{"n_head": 2, "d_mlp": 256, "norm_eps": 1e-05, "bias": "all", "parallel_block": false, "init_std_down": 0.0965, "lr": 0.0082, "lr_head": 0.0105}
Each number is 500 + 25 x the weight over its row's rms, rounded and kept within 0 to 999. Layers, rows and columns count from 0. Numbers have three digits each. The size before them is the row's rms in percent of the matrix's.

# layer 7 MLP down, 64x256, rms 0.0957, rows 0-63, columns 96-127
097:519486490495487529503490485513477455511518535518527488472493526467483531529498486504498512486494
098:483501494469494476511499490536520445537456503466507484448467489515529481529490536522510453491523
098:526519533547511516518458482491516475498483475507448495511490512468478517538491450518573515490529
110:551532554466501510510506510467457547512534491534501488473475506476482499486502491537534503512505
095:472519496555515466500452514510496490512482502492498490480464517529505495481537533504486499553511
099:465470532503497478515484511449533477499518470503523511505500513510503513528493534520462481517480
098:525543469467498495440532528529513481457500527515524506489517493497512507543479513470543505512500
092:533483486543457465481499515578486468464501516445480486485505475510529502503521506522517478532508
107:503513493491489532512501525524528551481516481529505542468474516516490503527476500466463534473453
095:491539482542509513529517478496524533508506477480490514506493464506513511495461502473504520492472
104:521480471471501484504471531462493511475504494522536493493526517528445463488504512515449485506492
093:502532574490502508484520539522483489532445469471505490506523473514486508504494502518495479503481
119:513510507474536514437457493553529507499493491522495439457457504496462511500496484478511491530511
092:465486526527494555506509505474517508500490512493497521512483514511523469489491526476528508537491
096:493529488480517484552525472512453531500514490518447512526516520505478512515524511526453506495472
100:534491447518515466480542578524546523480484531505520499472498519481470524498485563524486507496500
106:470519489485480501498477488466462489488478465505517536522470508500495517525502476532512543474505
100:516512496478527497506477532483496491496529509511480448466494491509520456473537498489497497516487
091:506493515512476475531519513465514503475539501515492502510532468485476489488511485493458499487515
095:475503488544547468534459498508489470532482501497562472436506486476494517494533513522505475530522
095:476495448514494537471460508483495456493495519527465476494455521501496496499434495474503515489476
097:469502496491500489520458520494480540463580541533519496465507463540508487508463522470481487507520
089:511450540511461515508529480487472527524465480542480521520504516460494541472507573490497547488495
092:484470495482543513445505510498472509543493511529471533471499464488512471505542466510495509500502
089:500541471475516455495514539520508520512518519486520516488456506537531496514499464499495504522509
109:476536477497549503503481515499489528469504469525514488504495486522498433481501510448519521547508
110:437498483483536530483465531435456522488512479500471468522514518496473487440489528475455512512479
085:499497493529468514490548491514504549487518536449458538521476515535482502477488499512495513512508
097:500533484555488521495497499501515473484491500474508457473529536521517470488495521478473517533517
136:505446434493431518523480500512495482448505536462499457525494472511514526531517506530476513542499
095:464496485466509577530507475472526498525540519493472491502504532476499491476488484468489472521466
098:496494513492494454494486528511486491487519503454473468488530472532501459471531521472464441482462
102:467509506518499500504517523499538502485513473484499515490464494476481530516493464468538507556515
094:461547477514498494555464523485493476501517496501491509444518463494524477537495510504515543524477
103:489555486532479486527475519476485453472502510528542487540534469563531502541471500497511495503529
095:477525491476467524509521476499483502530495527475531525513469493557513504484518496513455466473494
088:494520528497503514499487498454529535473537480506509468533509464494470493536530415491548489529570
105:508498509464518523491519531427511517540541531518499499499516504511472480518516497471493504513476
106:496482485486504476520533498504519465472511543509536521448504474518545499496516490487472492516482
092:465512504496477543510455534490488473489525515527507477481518482489511499523483493507551500510501
102:488442486470489507495549533492492516493488532503472513471512525477464510525496480501443476478503
097:457529523512446456499512471494482450493519519521498537507512500512556505495504525488544504470512
101:529516494478492495471545467515514508525502469513522491491512494468469510473503534477472508507484
097:466559539471554458516485478534494499511530507534532499501541473519512519497506498522520510476469
107:501489482450489530505450479508493481527479497505512483489532486487510488515482508504492488499519
104:509483537475477530474536507486486560534503519490481509509496458485492507472481497508463462475457
105:518492519531498480471547512505523500494468536529536560473472510531489509520554477498507529508487
104:528505459511508475433504500532504470474496515499483503493466465465461492476510522473509493510457
086:516485523535540492495510528498467520565502474466500506462520499507493487551530572522497490484506
119:508451465502485529519499509539483514485457518481486479501514457503514454529484466507490488493510
103:492492484529512506486506477493518571510479498507487510498512432492478488496493487501486543501480
106:479470533462476525516517482491474527523461486485524581556469468489510511506485498487457513487518
090:498519478505538485491464520484502480536521541537537499522535507501533478491545475479521512499526
095:530483499484491480501516464506489474503527489475468556491501512489538500489501479475474485520490
098:490501461528472488517513528454458472495506501521504535479441512512515516530504483492515528475487
084:511509510484498457493534505457492519497477481478506487509488453553474492529487557504503501474510
114:505505521467526534466504470484483521496532506485511485461506449489493519485484491473474504477479
097:489549547500495478502528530528516470475480510455515514497505505514473500499483512482500487462481
114:519474553512534489499502485515494515528458511488518533535482520539490499484535532474472495496532
098:503528498476541517525469513524488498522537525549481507470524469455519453478546488523507492467490
095:502517497495477484480504531528521527470495510487496533499489475513522496486493549525500500496458
101:475537496444472512497459470543459454483503530500524469468510465505507490471494520495480489499488
095:483482492543516448502505487511483465498523534532536508499495480498515534484549487519517476477509
096:540500500475495493474515498502482503479476537521496528510497455543476496444517549481453488465481